config.yaml
num_hidden_layers: 10
hidden_size: 128
num_attention_heads: 2
num_key_value_heads: 1
head_dim: 64
intermediate_size: 256
vocab_size: 1960
hidden_act: "swiglu"
norm: "rmsnorm"
norm_place: "pre"
norm_eps: 1e-06
positions: "rope"
rope_theta: 10000.0
rope_fraction: 1.0
qk_norm: true
attn_scale: 0.125
bias: "qkv"
tie_word_embeddings: true
parallel_block: true
init: "uniform"
init_std_qkv: 0.0442
init_std_o: 0.0
init_std_up: 0.0442
init_std_down: 0.0
optimizer: "muon_variant"
learning_rate: 0.012
lr_mult_o: 2.0
lr_mult_down: 1.5
lr_head: 0.00771
warmup_steps: 26
schedule: "wsd"
decay_fraction: 1.0
decay_shape: "linear"
final_lr_fraction: 0.0
batch_tokens: 16384
max_seq_len: 1024
doc_mask: true
train_tokens: 144900000
max_steps: 8844
dataset: "wikipedia_en"
Each number is 500 + 40 x the weight over its row's rms, rounded and kept within 0 to 999. Layers, rows and columns count from 0. Numbers have three digits each. The size before them is the row's rms in percent of the matrix's.

# layer 2 attention output, 128x128, rms 0.294, rows 0-108, columns 0-127
098:471547551449471546490426562426559450526497526562562552440483476554432480492523476477528447514479521532496437506515579483496565516456441532512496495485502466449482476590509509476504518562534458541456503477594454456515425499451515516547521556458465511508503525550502481427550520517511473505523475445555463431481419527450468478499452446503488489496496532516529423465503495512477441428461
090:562515472487547457518581393529584547497525534530517535520526530497615493452524528515483493526533478481502501559489554545443550505524480535522480492520417464527427531472507516476431456532536495521510474516530521507417467477482518499499480525511534453425493536492479519526540512456487553475473565535515470489507498550488586464557504429497470561584498459518480511392511476431560506549510
092:512490474508478479558524581468516443481498585545469522492555501522477432550508501507426497472560515464511482489451439421474451483448446468566532500540557456514446454579501505598489462537471440523498502388499499493465537471499558518509540501506448475469457483537508475516553484480527525416565491471511531496598513518435483546531521419562514506456515463519549524514486463541535500464478
106:426484464487498482566508551541493512502543510540499413545536506573399577478401475505506537534524479529431521499508521495513533425490494566559446511513479486554512495450561462557479513442554488499516519479531551455458435460481461578485493504506528502457527463501397511574531480435504423484472453499562571493509510474451534505482524518566494497476496438483548507476501464540487557491482
117:502496512504485529444503612520500462487540514530484466502577480509447493434491507447504500529513576518470518479540471518509573488570416559459511471477589501526522496565567494483451410494473458502506516536478426510539425504547542539490537460518549453448465480538488543474501563531509471476415465562459512505541556535496569457546465489498452468471531521463491455471474471483614499490506
101:462454517461484518458511563494509549502445491508454463505546561482482398538581537471477437494465512571467432520512523450552466490507446539509484533482480475520516466558514458550462517493431525536522522511489504569540450499602468457511454493526441482463433555498513473420434532567518468539481508501523577473497550523510450547437570485479487492511482438538484451551506528545480486470413
098:444549504548536488513534521498543457459464514456422454494567502546526507442485559550497529557535574494535549491481562515483506472535501478508569519548506525447460524509434506470477476491473454512481465438564495587494406501495540494554424496566476452380540491479464518529504476562487488537440442486445469502468455536498584508476478500409502467512523494440523564524473493494479468518532
093:516488462423577535496483550507556522544456536508514554531481512582488513511508482573512531466548536480572478469507507507474508427563540487479483482478455597490489494462596487495481514390463481448516491521499546483498483531392471465513459540487462496528549519512471496453459455505508500439500524486457522554490466486497568420468579513464498453529456524563466543441480590539537463529495
093:472506457462533495536513509474464519488500527492518525393497548422469441527421532522522519447520423520518432571507500506555472551505564534545484520505469566417480452474486543456479445456569522500549475539498554438530543503528584540475499491470452580562504486532475527581466467517508455459507523524515460543436472507516475535559515537509456505481498536501557476551442498457594476486475
106:515491479461491560536455431551552496507495501505541502486475559503521455556553411459575473501451501481591451514422524494553512515524455464468515587536450561567580479550528478458484449497489457499524543535504473542525486449447488515497493507508534494521440515531460488489571534448522591537511474474477518451517524520398528523460517463403480509568505461519438484461505525502529500570486
108:483520489478473610497466460487496511493520506482489506489508519504550435422574458473515468486437523447561362525494400519452446458512540519479499486491457513545494460498497484538507544474520499420458486520478434554522577538451489475523518476491524480406485552524521572482535557553521471504513509498557479520542463503542445447517438458483512471524483518491545533511505480519452569397520
095:451484447537510569463511584589530509518510475486453543551551452490529533527503506537503519480550434488452416528502488578525510526574504482525496496517410453424449501446461481511513478478559550498476510462494480509554481494484476499513470512533475425458516510482472515483558467529487483431421581586564494545487510554449509501500488470468434443527542488501480490596525462503547429457481
097:491430493486548512545461454469460451462504468534480472522554493453555526493497455502492537574484482474520501455450496439517522506521537526566400455487390442504552434580554424445536522487553475500589546545566496537468524493526507528511468475501538474511502539478470515442517529480416527464469492512434453543458487497501513400451454476557492500522475504484509498498500603458475474500481
098:566448461499506566544520490516473531603521471530546533486466487529523521471477484515470410579509520538473510587559512546458499525506498503439506455526448500529518462558452492492543499507455577513572466498451460450489485536486506441476520503436497488516519467466381460503534434507476502497422501527520470442438480502541528523508452572537479424464472465462525496463485420476486444576508
091:499544484493471428522481526586448473512521453499538502463498485552515549535532503493509543510422427544444526484544506547488494588467585469481528531500527494556512559582570437509513501597541546523456500534502555502579507463548495482477494478517485477533477482479510484444468478466462534537555440533476471530551421523541474512448518513464498511536475528519439410478554544524504426477418
104:530550443472501466543492562517550581470486471458427443463505406518558576488486509518492564436439531521501462430573447525504517524481470468465438523477456510537506473486520461483503550511485512551473555579516484472513419543444495468500531542518475589530603495485479510522477496561461532460474521493504476444500458510437550532537428520518498523522470484452530538505559503484463491538581
101:518490559516502486440498451514487445586504583482446542516486482442419609465485512524482495469476509549453444475553566560503501551456508457477521520507558470535580523405515519452447432502494606441453448537513461466456515536469487426498458502476473496471503554492479506477548503530480476451432461556493452491471457517544470548513516523453470482520511461476474477494526502452534439506545
099:508481454438487471553453489492536484503497488444484519533481472502472499507427451495480462459491434461522460539475483543434553545511535500483513456509438560451436459460434514455447521529503417497543441579523470536547485551471508495426463590536528486502530504460456517591522481578529482464538544457522462508483470488513514490520525451485524504553487542482453566522542520565419437480598
105:462538519560513548498544454543430555432516528530455475457493434488441453539500498480454542508515493467485501444468487534518584462514471495625478441448497582515439484558442511496558528471435506462447503470504463444470524455456447526540521470531453474494553515529474517516525532532518516479485541529439501500535453537409507499525474448559488465424459496554500466538497497467460522509402
084:491531499542501482558492493465430502460487477477456459546445505526581428539442546428531555501470491505492445559514453597470493518520518566469481471515461568490533488462500529534544451470446486496502539517501538486538448453562509469532470541613529448538551511483544551531506540462556467495502577484527501524426501478485534481457486512473427485515474520502501578536477472492553544616473
107:480521512481515517436549544505417524478529509501581488493434541486491522520447554487580529464495543508468473607502535455500502505529515456503465426490504427457506515472424533394475544520498516463483474498469467488490487493493533521496506423439485505593445519486504516560503530450478521469467499530494467582531528514436442528461503469533579451481510586458513498468561520487406474526559
113:485496462506494500464520521517574473462521472443456474467483508509562428577467571539487500473441418523564449461483553500541546473460459497543501492477479470498545458567365487457545473539513499475498436527498473516476515432494594551480512544488474586542471515395505461517490472475502492499554447444494507518462498475495500498536448419483544561507511544543530473562481485466480529503549
105:411533493472511547555534479450477453491475538564464529482484485553486553444520517453500446500533474619447459465451578470518499433547514505456576519445506553500537437462468447493493447494549524536483483514412529494534554486454501527446441501556478542566469539490528509476457530500514510536526445485481527561530523503493527484493514513401534514451423494443515484565533497534535498428495
112:616474511474501483511463538465539447493490465457487469511508544529458488459511496517474548475467491509434563489559461551615510487457479431525493556487490459492474525546520518477457552554494440378507509509513457520522522510455545485515509499534518465523430428494464526468502492548496440458515505591495583487511453431508530525475594552525430556552552565480475471495526523506470505513519
100:506481479487464505523415581514478509524438574550526576472434524505425551555549553547487504478437569442480547525424484559527517542499461502468454428409487543490450505526569498576533495431493516495520542445492485498542499515456467478500517504480455525543490579553435558462483501477482518528512560491513474564505466497495504533520453509534594496502469499494487490472555555438514503553516
095:469519519431557512441549528446510511495512485547492480435536552501547507419483463423482372516530503551546506503540491489498524495470470492516461517407472533516479486535524550514509471504527527518460514550419473545460516449513485508514451403464487519469453533490445504543442489528542508540456470492467516452584407518464509517500529516459560491553501451556538512500456557543459468407538
115:548530528557414530440502530482483473452507562535536485511458505567521470554492471553533519541546448470518542557517445473452443498495524544425553550412454459479419427530500457499485569450463434485438529456521481568553525520492532515517503489524511575524489484433477432493517506507525452451558504511481485523546542526508462441459463492468427517515461518563496494456450539543521464528551
102:486406600441497523436514445505488531430476450530477505440528502450552593497476543468518491504549512502548470456566528505458508492540503541537484478526501580517456573439438437502437567439569494531563441448482475484457549455469492539526519460466515516485581472452509509475491488467471490518499461502437507544432516499556566521559527481522526458489477497496471514532529526501511555466559
099:479445521546552470446523438501479526451520502476499462527467493510517425438489513517513559531484440561463483491500486484527484557476442571482527566440499557502448547528509464587508550466467554478506477472490456546574489532459544468530475497492480489556465562519547550526472516476467498463566421507486478525499429523501523513555425444472538570540461451555472554386555483446485472477507
102:449471586512465504531463501481528434437445515490523497472507565450556477493405518536534489518509505523541422524477469508541483453458437521482450488466401499497565544449498580528571422441565499481428520438504508513501497479497500547594534487516542532518468554482512563537534511538494475518513534460507431491527492487463544498477472579506508541503512481432528585540500466448507509440488
104:491480428587585502582530528441467426524509527533547540509482498461516496490478474455496393456527472537513502506588528467514512527551500551546502515518416540526440538468527447529457522500366528510580482496509498501461503572555525498512447523454513495471502485475481472561517522492577476483507583487465500424491507473518458474474527540474517493530547507496539499558509494528508550539422
091:488461497529445441488536497491502501446432576462542382497424463473482537476499531468556436453483546507469531515467473468585499505487492564486505501421486413541523462518481478471475478527560483479484553544531546455529529550468482448555469508521577519528521557474541563466529486538610518524504520548460476551454474432465477528530454459524450444514521442473500489499542490520544460483533
097:464374550518510542542537443539442581511404479480495464528540453528552539467460564458569391472472491489493483559596441452521469501513531439491544508476445526432516489590467524459480578472458483516508509498437535473507494510531477533557505495493537438496493430485491533487487504474523504514534460530513442493543525483507509436448500533497485506528480528516435477505553543466460480532515
092:494528509486503572527530529466469519594474441463490498551496446484548484478476536535481577542461444484469440524425522522575554501494551560516482476457497471601417469540534447511449415519500493501533516546505482472476554513533534456582536489525459454549576464521502455500503462465494518524494476508471523489546506417489554458490417524451529519580533498485523430549448524465518483523466
101:574400433572517552494490508501451497429509512515529481439563530437438468548459480491539481462522534437494484518432564484510515567487476486573529481513462439515532495467554440566580572499471489424511518453567448504506515487525460505506497486527502598441502470505520565508569425514524523459485480516559471547456499472545514460475455457517505504510507482487505548479536488483446458549460
104:489500477488429481451478451428488470391453576490540553487437518547574546501488480493460522523525576410551559429461506564579530446515509455490527532480443480438564493516490503568473433482463512510448507462490542503531497540474489483501491525498489492475475471473521472509524544470546549511477507542436509450537462479519529501446507570480531436505514514485441598476507419488537480447480
099:398489468536535513445543517526595489428517545488518539519501459534525485507543548535603520511403508479609522502536448542468501550521428530431559476553506452518522511429461440476538489485578539502508497492488496539513517485490503522471473456494477469507520427488514486563471558464491496527508475444474599521567518522508488497525488514551479478458484522458427559562542518496487477453467
110:479411493563526471505533560575511475522498485485440480471465517467524528429489500503586514423487536500522541530511470475514473541482459464450489520542419395490542500544529495542444493512570510489496530471499449451488565492482513515482523525542560506563391505488535557544484514417485524461434435475515428565560503537486437516542463507448501509565526469445454431504488496515507496477518
108:511542472492564492549570525595477536490533523535491378516585544443570530439516474528523508485539512476458436499482492489428450447455494508474564504600455541508508482513429545438463448490511481479490503479526497524475467488456499566521477489525609467447511578476483501456538451502440468504494543476510490503520537506492519547490488537471546410507485457473519500543474512522569450456496
095:561463448470498495548466515457531466477475534421607534522398518500550463489465474502449495533494526465501507509400535487485516425520522483492522513509554491479462458507521485496484476562568547372589540419482561470533488514445517553552484548450505523535521470496518548541500490482428525535491504475448548534431591486524535462470544530505533511460451496525554506510470511493495474474513
103:541570504442515516413507564471434477447484535493517477530547473587477448486477523460526463491460447443492470550440529520552535516516507524543515454536517501486555566420421512477579526479502477445547486521546570548491466526504491520499457460484490494438509500483547522515508541431458463554534523511512570574501532504517457509465579415522570550425513547470508529564526467515513484499472
101:519470479508476553543520475518521555452448476516500471473560523524513492499492634538567474472442481496490542518441488477445553455552483527505529472455386493503476497563605506483475507522541527463487525475563465553449528488479467571527517442452532525478502468506489518484506473476544388518519521498459513530453567522446506516466443528430503517589481453470474441421513502504528494551503
096:513416472517520405458513498448510461528518568518473469462507432438531532547496514454492463520533459552455543513482419513553528469552494484565453513466490555510452395497507543530593529500473523530565550471454551505515570498510538497537454475567516558541528520471494475519470558513497519463495508536455466516593533522493521410513452470562473540465475472557530532476450483464498441526504
099:494599448509486508616474548442451475512560505512494447462528493467526494434514542491548559513448510501518481451418482516547479506478499580509560452435456493440454434517548573510540529516492491484505494499515490448491497492529471537443531501540522535448481473434441546462457492472490477557493457482531559529519532461515495476471496468463531505538513534494589431444387511503529476526430
109:445495466516493476517453506416512453498422476537473430500422513497511524538398460535522482498509518553498462503406571553567514484415506488441480501446505446464411521531508432430523543471512523496533528443479514479491494532480522510555544459493519554534524476560480485493527474475500460548454494484551575506471493413514498506465496556526507571520555556545517418540522540492451531529483
101:493530530478562472450512535467449401596451526543438538447446496499475539488515503558581568412468473424517503487512483522564544438507539517488467478546546517429516466488468529558493477512534504494441466578456525520521521462521530504515446505536482510540535493498471522509476530490556571492512546482527414470453567437541540571561462502444497456484468479499510584483499458476482489525480
088:527520502491422530538590477507480574526459513456451511461446460502495512498583549533447469485464469483410448499437438512531595576512495504462489471568474481437537516496447529500487402420520448473518508514550456472537506547549489540504538515546479549467528505471459511487510504527558540541464455439495476521473448468470455577426489504456447503514524479461501498481460512540556522484562
087:553557519507523506478455512433523439502507580463460417491542484464442479499501556523579434502475496445501549535515505453427544482511489530478459498517569547546505476439445475493471470468528479561442527539396493463438473514534597572455417464519529434474484526566519465513427454498496509538496514463509513512531457524409498497487469520578495514467522525520529481515534483472522516447518
089:512539495596483440534471522462525443514511393493481455514477478517489464438521413438459453459421538498446488479463493548499462503460551510481471497505503437429479469520495527546451508460525458476437529432474546464532454427560527545483585490474504446519498463547491507510555452493553530575493506516474536500446481552507522486497453590504506535518555443485522514465431461520519579487523
111:479538470585401482474521409506564391545449500476446478460551553513467520501521473559510540451548523477486469531505506471521532605530476458485415412518459546469431444455479528555509548506499518538498569474477501522504554556482504483460515510526510557518511559546511537470528488448477504491512556517449510477451543505423435486486488525554538476503467478521504460519465535475448466533471
100:480467482538499573479538515407487479473574467407607534519428511581516507457465535485473490454453560472459438527519561494513536466553452498465517507476589607507468531522498491497421502435499514485488513497499474500411486541549527504483505493467501513563510490499524548482451478488507566541404540480492489511479500477460475482523520531476471487462446453593467425525499512473460523504520
104:525490409464498474536455503488452460529475499500495463529526507464548435493547587432519517422463595508506567473485500482470466461530412490506427526489407520449547568500592484515594512521508525471473522516500524514539518509500519447458478533542546479511464562443447525425458577468529543425522482519525471545539471497476522469470493512540467531553494533537453538477492500464501436462489
103:459513485571479525562505535452519538499581458601465523540496456457553451556431406522536539477430499521505450502496574558499434456475525547487504516451455539525508455445449497469486525562590455473493520469510494507475507536506437559429531469514458477509486513444546480533574445445531518517523520515536471504466473515548454552540503429526515488531475554505562577497535516531492488481504
106:546522540503507596502461523477505425525441542493429445521456582524534491491474549471509534524472431507416473544441523500572426535497528425494430504556466513528487530504498512464400492495578577467497504505527458513511499478518551472547496543545518496496499511458501476573524515478493499533472404548502463525489473535506440467508522442485474485535551456564525408546478574505536484488501
092:547522469477522473496444429464489499380478550550429514540472542507530528415466497537484475508561465484501496506511457543477563592458484474449469427554539464503452487551514439476481524553491473487561504456576526476513529498525590485490455470482526502469529492564550495519508488456489460467459484519453526458460525492488533530577573505466559439474579470507519425477562484466520515480544
098:482497524493475577520479484473433524471487456571486504548456470518446539476485549508485524485451532520468600584453503492423501479584540495537504442441466498502508445546481534477473530539479475483471515503501401474456513545463536529572565510498504451523486510553474460477482551506481525539465369554412493571508425532518497458518441473465539509516536489503494565534466507539513449495541
111:553628509556505493481434530443525494481463600535591503512511537484565501533494533529551441473468570518483572453480426542550515512534499486511499511464471503499499468529460550413465536415486506499438485515541491457535481580567545534532466485477496459495467502482452524488477467469553507475472489513476560470550505500538540423451517493483454507495523416446527462530439488548479502524463
110:462525512471457515516418469527496510498495520496510552453518459498575565513514514468509491454529571499443498437479506536453577512590465458519525496442501565456534505406544483419598586470476459529508485554588497496530458461434519521471475522477501529523550526489479496503489469481526488419493572583554499473481455535501526455529558494535487546472538509521505526440552474475414504513523
102:388556494511528537571513506496485467510612504508568511489477542499532542496573511582539519493502480469502486422463444500507538483482512518548568527507584499508558506461540511535467470448462473551472439496521506506475467498449492527421481479458512545487474497435458485486492441533539439562466485500523534551607458489481486489447525409414529509449528483504448537523531440505535506482514
091:384502484537519492542486550514577514500468547485509555483616580499525532440453475581530515512467450522518487477470543457497527416468533474500507480497539537511489502590569458466512451517516492587512468517448502500519460537445494534457478488463466521467467481503459565512497446491521419492496474501548526418469460520431524463458502455529525470501488422461456512516555498548558535499442
110:531479504491500543599458574478524476525491404441537497462475495561571439551499520470543436507486521442489543494479511572460518618571520562477542470548523455501528561459506520439522514516482455557545520567512494448482411513508482528549533540414499491495466457494438446496441548459540497512474509505470511506513483544487466566445484500454501489509526450480525499487464559486452470551520
097:568508492490487393427563485502552475545582586511522551408474533525460520562517483490483480511501585480555495481515582441478520438567517528511486497489424458444543522427470522526500488516528470474432533488458530518504474493482489529428495530517474632568454509499496436507520517459505500508445475494540448445476573485521512521499503509528513530547477492446483518487535457446525490488518
103:421486518506559551517479495508439482419464513531495516492538542528428466431477568549518587456468564487486458529499558586503496513536480470506560523466417447451491534585552477452554519466429484531446519533492486503565516509544512512462504456490507537429462516507495531507478515498462535583441505535478507504497431514525512499501527470450416523540509475553421536500584525462515493453517
097:472433501444493507483530514488445456461483558470495447533543504462478476508498504570528541467532470527486439534557529457477472565478503475505529475515481518607556415545493544433469467529525551504564554519478446528498534468491583501479422485500510545521470505532574530483513465519427508458485498486554571477511561543442454555470544488442447536536497422483500440487432552502527428545490
093:507421489474551526539565463512517490499439500557476478449486520499598495536486546598497597498545538447512543487569470471497486557418570517449474489475465474428501498505524548555490519484480460497472518506498486521491536487482551480475503514526511543520470427451582499510512471477438579483536518481455543528509565448502455548439445451465485486530512427482463452518437532499464595488479
093:448476537519573421511422492490558472523478474546535476517456451564467492481582504556579443487534536500410404511539581507463460509525467535560564494461527459425487460540485455505453535527590470483465524470514517524563530476532488482531558481489526503524545466563477506513428509503503488490526508529508501446480498596470528501523506539449445514499470501498530474462514501509550499402463
095:513485550489514544526543513512518441585568525491503383451546498465596537480518575470470598544524503512491560511566502450533457476464553418530497460491526470470537502501516491478494483527545551531489551494442438526503527523520525443429456447443538488457510473413465491455425531542467492440518426500499502469489476480541474507429480486549561517461541494494456473493515495471512482443514
093:586548441510505539426531496575460495519484483479428501508502478475427489427470495530474479451567510532525510542575558436560473551442548495551439453411471557553553546468496499506468488568463426412483479488553500521507498478487490458488482482523530500464490524505492556451561463503527492499521515491516472373444573469468521548455520498518534558530534500492506517537472536521521517536488
099:445528472509582538517438601517524509519493575511448508457504444558455429568481496437533514554546491638511430482500541521477491551509485526446530465550474437472526509478457469503493460512471402483504465498454439499504491526489553526500490485533489587541573533508548449510554520442498486500471438523545514483538450542452502497488465438453529490490553486515537540505462514469543510502532
105:493579534516522435517481531434517517549462531438464476549515507536488433504527530464581419540530544447502447420508530530580514547523528490498440405479522519461549496617507531475502487511601530540473492492504523485476481516436482457507482509534476409472482448535530495446534519483522530518515551495541549486463484457476538525462495516536567493524491539502499517451457456518512409429474
094:542462472482523442540497508570472515456449511468539569548561488544561473524528480509468518464524537481481460557527451580510464458521604508509477505490491504492578501483463470553496419581585539471520537570480469440482555485445542511502461489436473536453517590495519481506500492560526532529474516560506454484530507460557520402430470486493483480502523464524484517544560476478493451421506
088:518473504476496587550407544498515500597458555534445458445562472525486428476502541572474556530538503501567441554452508471511591429445493441510537531490504444510474490488497484549516433557487448475515549502592479467490486487472487470494445498495491519471474472464523528424545507540521495462525568467527489512512472479464518519514503434506507420537450507530479550442521526500601500525481
093:429529481488604509498476472537525519452381424394479529501462411511509460463471442452522469515533571542452503534491486590536489561473524427501427589503520501456514500467452471424519456489512562483476481582415438467530487457501444540547490545504479499510467504524524510460543529530529513494481488472543516499501443504516500491482520491514506410508544485477501513501480492495484527496447
103:410507444502466426457493424471416468561406556507534505475435490562432448534443507527566510522482459544543449554498459440474532513513496541454464488556439497541475488494483411502494496513455498557504521498517519522503500497527516455543544539431433503578509442521513454518472466483532540561493426480544503455508537441517542451484459563499477449504457477463497465486546524544474498473495
096:552564532532528483512555517555445424465516473439435453518482505427553599517499509524497499521497521449408535470445450477550491527538497542488518462498463484549453453491433457529569512550516568565484501514456494508448458428493565529504494575531500461569519498452457514503538462527483545487473507550453494490510504477464530532551457503502609423473450454465474519532558517463496481484489
096:484482557571475559498465514530543601574539512469578513561531501465482614508517466496476475482528564497519500533512446455466457535539485524494553469568453561500548510466490439501445528547482473531493373409487438467515437508489438492478478479424524450493458438546505505545581487541555473493458507512509511469550489510513475542522467514461499464506453523490478510522488472481486526485561
104:511520492524473472483480488451517486452478509496419462498538462484465542478495492465507481560350503539444523590505498538533473499533524540498546466524586493612455593539478505522484463520431533458495539535459502529538475537489490582524599504500514441501513515492522546439511443506510447528508535538468466523422475496493562463522481529523527536460523420516513485543451500520530492507419
107:486511545484473497511451580584471503524482490568604472518504493481455489504399555532426479424432497534536520449437511513501481498539553521496430486503509494578492535438494514471519481529476455584524462491547493533564511482511559426522525475428492478531482505532520538537475520533505537427520577544434547552488464466486515509502449523603488496495522456563479515520508575526526481498515
093:477518459465500492455487507522449557501553411461456617522458503517546493521413495476588532517505475481418508508513488452512571506419492466486532520485497499492512479545445578454465457524524467447452495503489484476451439497550518448460558511544411409513543495484511464505522467389471513471478502524485496505559478475454475573541461495531486538478494507447506447512525507509491481533593
097:441515480532572516533520488529390480489482465528456515515572519516504486532509531515490493599508490454522532478483557497446433484514452459590459468548565597452587484478537505537458550460551454526478592435453498487473490543528552555537517501514492486473510480541525485408475481534506457498481494498445527542456480526514495509506478513545537458506508544380495507515512527563469499435514
086:486471520467494540533533505499467506536406532502454510445466508498430415474436505520499509550448526489467472488458550497562550482449561546480439501562542538457477483487527523469487423467539465484490494436428450454556503558515481533561542521528471610506507492536489502517561492491481527527487499453500487540528462424420482562448419541480474489476456456496450519541437578525506481435502
104:525464513516482463452519500530571492637507475487501419481519427528469446581537539502509541530464472562538506529491403519470493474437502610514485540486471564478518496544459523544456490494517567460559466556525558445458485457501499453490484484489507563476593449511516474443451537511484496507459482497472551512547489516527584520499463496484497565498524571476508452501468525509545527544461
102:553474531578473486556504466522491473413454644406533493438477449527502547513537531564560555467553527496469502548485474504492472470468514464553547448467437483542508479471416480540476504501501476551501511440499444470520513490451596561556453532503540543509543532466490493494502485432457563443541504534513479484493566483468545439480482468502503496512450460478479549515538516511465458497475
117:471575520507468505465555557495562469572523540572435485559476536505509440473519438510489458471482555496548435500522495497466452579463587478505408516519520559538477586440559528486430488492532508550524498530502490530425507490467523481551442485529513455552522549549528494559494532511475500515483520500559557473500466540485426599447521495503510528511536476529504466559429465513465519540529
097:517472474516567500455558521589451483431510511563473581456520592546500491513524574505479487443515543493445483535464505492437500510488535559477524501570398509494521481534447491507561475421477475493493500463476453549440518506496487571489501474496447558538481433479456454500466497556522476478506463566585492531545577516560511502486539458507482444563530506497460521573506449466458528517524
094:497460506467510525530519511473469521418463445499540574537531544473455532544444439422523478511505504525460522536451429536479498499465434533491450525532524497473469460462465612469555447505495602543504534514485489546520554472498522519493476543451488462431448533524513467562535551555460467537470413536542544532604511462442519511490439531486512518470527515494486530525496501542531435567454
107:488490516503547424432464418485443480550447510484588428573521539502600505443523505479519426509595465501482482516537576524466500524474452497500480501538516600495498489506552491571491492483502509555571437556528611506475505483465490503505443501461489460479522555488477562522498530511567401541541559568471540503465485469507501528527526515514506474492480511476487494501541489520512438523507
101:456451558541451523453491459497458483532519495489528483557479370483532559491533469499533567510481519479516517495457520433457543514489583521516519531505534563531507493580584519509510464511461550493552514528573457529491510528522486469523485476525532476483547510494414523494462487456464516490503543467476457508494539515552589511465530441525479445484449514522542450464378510438571576500438
105:509467492514471503477595478630488501540583470518544475435564472478500457416438467536565493536483488548507505409491530505512481513515502543446463509585466531478481427490445519431486556503500487519499481505461510533527471456489546502475456533509546465536459495428528532543500478484574476552452473469486550564501428440553440472499476476470472436552468498521512486517523573510439501502487
105:501495550472503490512440522582503503550555525494565489623600543489518525441510512502521605525478481483568478518462466408561484516433496507553496475593505509560457476470481494520523539545460531535528495547473518451536478439481501488444529493487533434458463476540463549421487498472478504530468544468506527545553567459532528535505484457466455415550500490469508506493531524464455461501479
086:579503569561450477602452456544448436447474524428509488539406503504561550534460523444464517506487548526522484516505496490499497535475491533554456505512506459471467591470489541510509468451548481418477370442525459446500542466524486508456529531523508480513499484488471481506492467563527498529451546462546501480519476500512523475463429451520551471488524479569404521527533543505475502448520
094:551470491494517511560467557478550540419555460468467578555478502555461497528481514495477461470515452462512510459456459612458526512464463402525431468512467452521487443530526483589558484420455534425525540479565512463519442493507494532453508495503466458525554464550490553554495484469540537495564557533438450550557448510511492489497459514481458501507546523497506505449508493491549498498427
103:476528444519524504509631527501493527549530514428501466476447445450569450488511400451548491448497481545454476465471560467479555525531493486483530477527447588564505562498513528483493529488505533492471568473479495507419511522492430502484528478447544510519528527485520578509511555530495523426541494498475513442459490523420431491521481487482532440509438409460454539545466508484502544446505
094:505490540477399476511493466462425618463480515436464451538544477477478543459502512467448511583526495464493566522468481554563512516508503529504459517509469492538568554543420482515398532539535509507488480553561549535454522576519468494516445534489538474493498526467482464488525526522489425495462559508507544523459391493526497543486469485539499481488552470477520442522517475557548476586470
098:525527506514561473445445551497501509509544495496544452554550547532497460508450469455525463480491460461502542629513531514507485494483529502551574477578478472442482476502452570458429449555491525534441499512484505592502453490540515489520516565490457481449470464496476493496504627484536500526533499489456448499511447502498530529424504460481538519604483523497487493531436502463553429552550
093:518490530418508475540540455497500491531469431540525480437529417397546594510475566477457520580468536465458530451515510446541540579536560584512564474466491464502532458442514466466467421465448523489522496521489550484476514485493445507528490510479519561485526537455485567571479476486488523541468493519453524527480550465483436481478457534451543430529503512493505483465498518509598524535467
102:528442515494524502509446437520534506499495559470466426469471498525454440543513541505450498524513525488498584387572494537497574506548511419544483521495481568553574502515457509457513460455484438505504446496496488532587541552454447506506505519534572458548477527498553535485537520507513525523489516539493602430458562583455455519419527496500469529520449449454493520511523474528505493487537
105:496531537497476502517519456431527518517517567500441409502529524507446553566420566499518495539573495533453522474501525474553563445491544479507431448556494473468570464468509482488476516539479555568428507507559489438467478536489489505448451519560543510462509501496496448592509489489482517421442478484461478430408597464546494524530528501594530516506482492496479544537516524519468484528482
097:539457477515612463522444538534497483505525504475496468476533479479463575464516455488453436561567538540578475544423443510516533515459541508406480530489532610466490445443487521510536490492498511493489485550421544437493457490593488507477449484515523511450527532535517513482502525462497530558488499506533464556549491549492519558527467520477470583472468567534552593478512502531535491537480
105:497444441530583450535578466520617483483506504537532421562469494511469557523431527459541496549503497428489455484484463526537431478448493513504521483478468474471512486486450478454476441584512559498574555559433491508456508496423479569493468489537518459494540439500457478540468550457466494498486466543515531550543479481572508525530479524541488487493495567477517549591504460522500445524509
095:538535461524505465536584514470514505421529487516529501527521442382543548514467464491571488539499555527495515487547505501528496444515473474503507441443516599452471580544492519511530460557452454454483471478528463516463589552511559591507492549489505521515470497477481449542513490378511466496525449521504531487558468479558523538487510462452535603535434534503514486472522510513553503495505
107:456478554498505532439534490499483653523474487502491425500498511451440473504483569485527548543432503439456503517525454443553504496508478473554527486488447464518485508473494562443514468510432473528504538518498503585505556477434407475539582540573518525505505573511455520538469524534477456494509578459503508532538531533455531464536465504503529450519563451561507490564509539471445525524500
100:516548493436451465475487485425491485539478471463493479505508464601484551441493458469531469426523484521532498570490488560521468479554482475537488501481525471538571466501544468534557555490454494502475529618527566511517507554510436437448467496511529491491554507506452481533459491510551548522500538416501467409496395442502487482418541549457502530470513460505554491479520549434451525517523
094:429488503539531514468527488460545471446588544451535443533479501642495467536534558485443412504452474516496444523516456469502541589488529451517515516553424456451532559509508489535510554496493531612509486542531466496460509544536498522443481525461534515479508465548493462535469418561550527517514466470499482460492537523486477532486517519517555447540585512451477552461471477515479502487485
104:496577533449613544437524577524526560515414496576508465531434500468483525516574495485503491500504466505520489442489530560441500518498467497585604491494526489530531492501525486442455541562506458480501519474428486489490459522425447513553502469523466455531507466497444559435489498510387519520545466524476513541469482574481489524518491475467459518492571494464525519555466547542501481457510
106:513481596583480517551509515440402557523521600511496513539558553524527524509496514467573522455542503449529469446492509529519539502558518609465545484483444502501531525473521502538506462552569540455537485464481502430488515519570466443433455551478481490491461481534466486508459467397424467526534529504511516518465510452534491532493507556514525530508438490459457490473510478491568425526497
096:537609429627453493469561477462544523557549488537483481537539533543493534521473512521507457533502505487532416537508488558494529495458454465470564586472502509492571495545503509565460544481476556473440530423497507502481499534489486508476514501525476521431525520461438466490516495452506465477490513475529493548474435493375484564513487490461435459489513552517478426516476453519491459561520
101:545576565552563573411447491483471511504523507545445506523484450525497540502498539419533566487471471533478475487491499490490528529489457493411508441536527516456444458531494480490505505635425525472527538554450460556523535620533496471462521491477511477547553566514496444473415522466491498464516508517557553480526494523534434529510454532504504467531468492535487472539468509512523444516468
097:460568454443515510498448518460475446522550477539566581577522524515466467473493451495426482435596474524469458508524496563484491543509592529498560464471506526538439477548507566506455575470501628425485532480514487479532491516539526512471490437506520472499492458566502536476505438509409571449480505488555488474497556510530510499473541516462506538517509452475510454565459483486480509490493